{"norm": "layernorm", "norm_eps": 1e-05, "rope_fraction": 0.25, "parallel_block": true, "init_std_qkv": 0.0402, "optimizer": "soap_variant", "beta2": 0.95, "warmup_steps": 200, "decay_shape": "linear", "final_lr_fraction": 0.1}
Each number is 500 + 40 x the weight over its row's rms, rounded and kept within 0 to 999. Layers, rows and columns count from 0. Numbers have three digits each. The size before them is the row's rms in percent of the matrix's.

# gate: layer 6 MLP gate, 768x256, rms 0.0641, rows 376-392, columns 0-127
# up: layer 6 MLP up, 768x256, rms 0.0665, rows 376-391, columns 0-127
# down: layer 6 MLP down (transposed), 768x256, rms 0.06, rows 376-391, columns 0-127
gate376 098:549498548457473496452538508525495562464536515464534419504494520513391476457500564532487488533522441584445433517471544508541563489498452609460573489440474553470505569513487431458541468445528454450460457505465429502502503554458475511482538517476433532493476474578457546430464516474459509528497551485563497443446549456559413531487476520495534481503584556528507548449572491452456560448444
up376 100:580498530497472518573469514494452512461484535558501493434510473447543497456523443570512483451502491453515538462521518502482523571522491571548541463498432511468520553543546514526454472518553492514502521415498442511499547577638480488496466513541518533577530440524453519534510538545493513499469499427444455504544506472541500481501541460540502551508546472546527500538507440408505501454440
down376 096:459511431522491482501491563494454538487443443448539514500473516482519508482399566540557510534442452494485563505504442504505599550490502462496487470457522509449530499553476531532551546491420536488525502463503531463437506528476509467484547464513514469508531523523493500512497469517475499517496457494491460510443496479447456479584512463447452510519561457517505545584567560526568524532517
gate377 109:432419514510423538495569466519418524478474539486485509563485511530465576547518471438498481528515503476572546518457554505554503531480523584495522517527535572595456552450516580513522399480541510516524523508537532489501490470499513464529539525419433523468458520487530495555522485540482509497498436511450490500409529529525480461541441483482487511496515534479512512479432546493553449541545
up377 111:488534462485560489544538552448472471536440550440486523542553489438519417475558479527465548535570468505510530493529408447439560523570441426445441480462495450440421532510459496490519536449505433413545494493504488477475440517499502492504507413541514530513492493562481451494526471438565424499552509507537440569530516442500475506494490455525493523497506488455428473434511477457442564483457
down377 104:567535563532573517506550541416533422514481539465518483541519473546525518500496593533523513507465423537471517460552498512502465489448483467504559570494540524455544417499521528489487546480516566466475451535496468422494510530517478504480503508466544555486558480543505493442510490469517522531511507547487512526536443575500469510505527525525547547542552434541536538530457564528463499547467
gate378 094:508483498479452496466533537477450519477524541439483457539500500528558426496475475479551499548504510456501461560559525500498560465489582532489541549483524525437479483505480469497471542553534520474508522573515467518466585548505535469511463538418489519552429542591508525475486491535521516459583557573501451399499537457467513543490486541474476496527483483546504475520530530482525522516491
up378 097:467563392521513449501515416565562541568460509505529558470421445489480451548502528545472534484501515574558522547489481497533508516466492553462534500452466514505540561573516516523501455450483470481551542499539493524406501547486468589579445425502470506482511529463526560528477459500511492509517493548476537567474569483504507444497498426483527472525520532546501494454544544470534465489563
down378 094:463524571554509493545464474469582512466527505461517439440536526486514532516491444543535507437531511464452495452451536512502489455474413563557458503525500446517409472474442496480500499450604508531484460488473547498494478450500545463489510474474508502477552396578532547469408497499492520475458497449438534468487429543526470497424501599494466466461533499464437490502457510515506470562439
gate379 099:473492493469538536488523471504483527416419491480466426454510529470524493461487531517548446506552465510484532481469476457498454524572458455453437525566533504525459482488482539524439487391500507502494493492465522488505437561495520574513495465532464526463512506549474540542518489467519501542506454473494480527512503503481586559513441499425565493482478424515558474466387507551513535538460
up379 101:493507473549502472535507528443522499517537514485463563470537537510467606569382473488450508531519498417592473504518513526517463503521517481476465527467479522475481555482488449503427490459484484442594578517495451393548571440445515465595550512466402496457482506471502498459493562481494477441381525494480532463456531551487501530499438464534567530549500508501523545439518439519577543481453
down379 102:420529486479534458496483446495503480466485491399549440517566449516506515486471481506521490498429462468468536460498495422498552534514487456504517465465458561482445506436485509517499479525520458571467500515502450476513484526460472559534488451540483534421438526459463512512614495463506483483534548487481498537472462505526493499581498490476443530564541517583459446533552507477477416464469
gate380 096:604495510461504485480448574551563487538558475430454421514493517516461535488529500506472527455546533440494580450442504547462499472485502455459513526459495579438548456475480502471555536544541514555479537531539558430520449531508424504527513507507497441534452529497467506539495488524540534495516567524535494471510541517483460596475478534507560450476499572522513549529438506507541497437474
up380 099:557509517536492514548523466519517444515578480431505522408559512479515418579513497490484459487483501511434540484517514513519479471477519477509530459466451468532489449488482462507557482507515465491431515569490555596432523422454505463512461449514436512514500566540506493509447516544481561546504585526561564485508448584522499540517462455473415521467600513495459513451488533543579455554483
down380 100:441572480522527495480561468467541567516527471523477543483516507488510540478471524517528542518527472505488553460500541497478446416532438576433555376506543498576533509471513513561480428435507446480446516541519549481442507471560484507493472519474435504513504493501516508453507485494575499478476469448492552507451492469545479569475503448528464528485569427512496490459513482512492534526485
gate381 099:496498475500451558540517496536485572514448516503499507483565473499465541420602538566472513463427466532556484489500510506467418572466479487516464499526418588501504467511461556563520478482529506508511466524519468522434493523586520477597438523476478507553485496520577455513560507470509504480420484545511555459500474546486578461505520457515511430492464493532408574553507477521523509485520
up381 102:470507575506535477514479447523492545490515559528485427482492473523496581448451510445483596498491508459500537465476515505469476510504485461579495543464468459432451490468524516484492559600544588555563551462453465522531469480489543519560424487509571508568486539574501530548439522488545462435513508492486456459548393428523506451521483545478583473556432477561514479566506491518471513500532
down381 104:533499499528441457498509512537543517393462504468525546505486482460420474481595515569436482490512492550514483477506474565482494563503521594422495520459494536465503532493425476515479461464439431520477508505461512493526485425481529544526494471535463482540552544487501443545523421559503558484499468451517475491457533566500538510492581478488548509528538463457535553462487526496510484504448
gate382 100:462467457480487522486451430466463446464478525539466448514468526513490531612444560524479512523498479501551512511502491528530498533493491452454505477509430460509493483452546561513494473413485418515553525573542529431493505482502469466560510522489453475451517495507539491543505552531569464441469492538503558486488460470486511521490538429514454407502454592580566471530518511493590405512520
up382 094:475552519490425528488427457489471525559434517537472531516496541565530465484523480476471513584432470505452506516519432502529571493499515463503499520485478528499413464461520463475450521500536463487444446541454528586522481446524475505500553452557475466516514494500535461507532486440529461480440599478543436568505526415465510477506556523513514454500517473522474492492479528489547482485473
down382 101:497441547435514467531477496520494509535510490523489452481530441523549459534530513421484539525504523473526543444492456515535539533529476467554505509530495517548535472585535559471472528531493474478529488415486521520479506625536505528518518522479468522477456469536549435385523488483510530513518513471499596504446486509432540520443516537474398531604547560526524475523475491537508496490494
gate383 099:446478481479541549497436404456463468462537486540494523537496458482479506469457446477501579480515484518549441515500499450515479467520471453432549519451527434529482482477571570400467518480504472393484430470517469504484508511439482478526532554457535527463517475544481538522538550541539497445446430466517476504490543505545497487499474454577544454587516480526528449535535545463546539577528
up383 103:456445505528512499481488511518547495517520438493481501582518486473492483517443503549538529460505518512527499459489459509539431470507524547515474432546496490432480506493457504549575557549481489464522507523516530528453498512562512498483452495512502511463483491448433502555528433495424524548482520565533535470535399464504517529563479503521485476549454502593471473486456496454469483489458
down383 100:527521536524556507425425471547521549485502473459432484495484518561505578478481585502538517510559462527473508523526511512509501509496521486530510607529555533559513559523526529467532487450515444530495475502562492544505483478518461543507479497470506472582527535501548476483524451474541467503472525470490578473450502490529572560502427451514474520497533455492459564568598503577487528536533
gate384 104:520425505511428491456511490477516511548452541479565425500475465539541529541420519549498520464465576462494465449495513448540432510520477435515491548482478454497523544397482554551605564546520527460469550501496507510535428496562507482478481490509471515509502524523534496541478466450521400411503548498439522468471469521513451486509490541544492549476503497468500498477564486551416528509497
up384 108:504418514526490512521534561515507482593527497494555464473538509456535463460450437394494469412462464460522516557444470479583470523475535522458438448515420595503546583475473510603491513465459529501527518520509558534456518511479448487471480511454453462505608467475489487503499481556485596542474500515506512463495514506476583498527596571528476460497570477486576498510512517531406514566530
down384 106:509521496457508413471524473522515433484549530442486562500536537469542510498643508525408457530571477544553484410467460445508440520542489483521569470523443481494494474440479468506474503554523459521487499576544580502517512500508482530521494476526469521480541539453575466491491419474485580526571476405490529460525537463485511487451435439447516467527535481498423532449479467416509501476519
gate385 107:549508461478585501451440517544446512498558463477524519521508448565492432479540513519490414485538588557506536490493474479556470461497499488479441455459530523444457522437470544477485519445489492433562529468527426539504595497525499514467534464558488475461518539536517474542538419543546450432453495448571510426478479545561490498482550495546493496508469499468542475526556516589506475460478
up385 098:448552558485518555547446384491469515543423505554496498470515466526440510541519547527524613515496555524450540509556602594464502519497484505493532464507522450548460503508446512503504477484505509503514484434398478449530472467523462424469532482519525474489455446486515569502546475496540437407522514527457521447498474459421547519510515507547609497512439456515499510522478533458428542454460
down385 096:451543458496477397549535611544511538484465486531428495491510527489565487557478432522495457441430510429492445462529495404508432532480498539456528529570490567497498497566460466511474507517465510465503471439483515528469582524491512511485495512479497487497465505516527524495492560496462553562509533491472503457485435571521495459547439476411418468515534571502482485512531400516518481484471
gate386 105:582477552527558482423528488538438573485519505540532503460501535495506546526576535548549420472521402464561470506476520489490532553555499552509462450553536426460484460489518510478433461424499521531531485580510555492521546521475499469504564504498451528435482496557466492467503485468522551548419545519490515501528479527495487561450567463517542483492524563531461526546499505456500522464466
up386 101:486525435426462472471463459460459467612525505569478596485444492468461502494484602485477512469509506563466470502577523539546460487477484479528478421563494501498526513493564529473514468447526489491610545442515535459454485530444486533504473592528490522452534445528461536553542495533460517515509521437528543484569468466456415540464534511520479500500446497561443535494479500524472513494497
down386 100:564445471525487510491503553412490496446548477550476467467492534556524479474572488466509519470471432562525555518468531459476549487549587552455555472480520511511433562456510469519479507525490514580527506548472482516527485472532529518544574498526474555492469490436553517498516476461490470521584512481480438507462500445561491509447510429492515527598535415502540488523492482484514553444524
gate387 099:467531476444532537527538471495540512460515458536530459489473539542516422473505440572514448538522546392522514590525577531579444545472490533434494492474496482459429498486531561482476540525589477521468564455455555502541425500496533524470543542519525507570539509529500457478536500493508525572498513466568519433421488529475442494503485498519498536504520507459554466575449597502505493569557
up387 095:544478515537449464506482469490602489419421522456496562530566542458527475503463553442521497509492575444509485533504519521536434573594515522501528524449467546462484542440576529475546481495483473547492441511495522465520524600483507428496500454509462546566470540477512583487555464487473516492479554544502459499543468533517501457534512480499501445511548499506515475506493449438561487527478
down387 097:527557545468500573417510511478498509493506533583451484459478480491532506524481524513479545491544526502521430482529499461488491489448453515506478454424474444467527464474486496550389466556509455496503552469481539562513518541473485489489533513485537447493626522465526458438523461499567517542499462460546473442443481521480494542491569480468503476487488458500387577498462469500526496506474
gate388 092:528487508522498558538565485544538474486475503508448474526448458488466467522497536500494517580464483440500466471482506470499506509547401478487519424547463559572460501419509505437472538469420463527456511554572454552521505483501524533476467531435543604463539563537446443527482502533536470477482453437517460526611491560468511471485499475535616497533503534555558498476420435468467531452495
up388 112:512574467519517518497445500448503483553566518494594521571476502523524544473465425447482526466512451515457553572490445518487507470511535496503477561437498486513505516519475442467596487456577446488498478431548469498520521485490453431486526490482572469471543509430525483488553420440431491537497506524476490439478481465533444471500548558454440447496539477470457488461560536482532425481593
down388 090:533563407540492550491493524437533494510464552461523528495456555554577512481515495507489510476536495549489533579455437524413512494522510604510507515501503458388503565520436458427558470490516464505503495549542521509542504399487428433450472506507549523452452558435478571490418516504488532466519501427511454507556499524568416508504508549484523521531532528496528475458494401478480473487472
gate389 096:550502533478503496481523530527534508491539534449490465518466520513474490514497561505544505451449491515519557552461469496542432460616528467487455523563468552635468502543468488465533573595478571541456521455507477498537493512479460529448516467600515542482447522550539553516502546552543477431495514441559524530500476515553560545498498492497486496434519475483442527502471522521507538541478
up389 100:460567587500480467441428502518524488572537458505446487494494510485460576526552548466447474490493459536486451530456506447391438454502534531443419485468465483492458505433523519421461442518517458466463488525478442500494480427549463502503490490498468517537496571551444508464535520479535473461484443450462499522509510449494533546464393503495538567520494452532537560542526446504487516493473
down389 099:500417502480447553533540540457529469494558465494541483522491471489494450492534529461575553537491416456521540475590509514467505475476457542477458511463496576504524547445503559442591500532531512527545496419529532507479563526513468498479514455544508492506512497478517495498527511503471501436465583515442525491473433530458515500453482549503484479542564466538494474434462497508498456553440
gate390 102:454513567474494497566528514529505519549561473486435488508538635465485589506503505439554527538515559460528519505485541441517491461573549440528530489539451452472529556488504562528496453554483526473573434534465571533499510477563538425552541561496502521551538514598444542486490512512526480514509418488474507502469460477509493501503493506433552539500509532527507476468552509504528564492509
up390 098:473541575509483553500494450465527376491506498572436424460454520436513498467540514524485468457460496460510450513511561536516464483537504495485511527572545485513487494553452567444505470524515468522417498480538453535485540553581527474475506456510464475485489540484462483526486583543484490449507525473462493459467577533444525514473486503425493542514523543435528495451487505581537473477499
down390 099:535538512503520465507468463450534579466507513518550531540503479476388521485477535438551534506478466485489472496444386472498533548455486477512526518422458562492578554543508465521461517507446436499438457478509551367551473460571542524467557500545432548446530504488590511417539463414465520514431492493513494511453525540462463502556530481474518434531493466568487506514562507406556501480534
gate391 101:466486450554461533532503414439529497493552557499529543504510505479498558475518540529473555448520561455546460484444473539526500467668533462504469555487526460537521490516425475521526526537412550469573491503510507458563519521487475503465547473456518556501536485600511499513517561554487584389452546490502473520527470479511519538429450451527465447487475473521460542401477519485529577579563
up391 101:503498449532550432492428496466568508481542477475509521502522523450491469490570536524463396461457454490528498551515552401522439484459498617486525465530477525478467422523475495492542533516497432449532469517478429513495502549515530487563500523473519523436534475499531460474500514461551592508490488520471513536449530554455513510492446499508571473520407482463463565531491429532524555557478
down391 104:540437503525455525470475536503500439516525511548587470482514522503529488584428484488485523499513489467527500477469536534481521486488502474492488462526454452517500484521486467536476507454506569423443530499491541547415513489510441447532501401484569509524473477514439544519507430485521432460495482496479529436430512475528442524434477440389518516561469556472478508512563482454500451483538
gate392 096:512567491529517516511585422470481429449567549482476443471544462607516469438503495549450523519470510527520495363452497511500501482539526559496513468478501509448494483452479528491504516512470497484497492518559540487506564526518412469456480490524454511485540519453490581490463461509466506527592503574485492476490507478512488529532475439546468482466492439425528503569496535500476476559535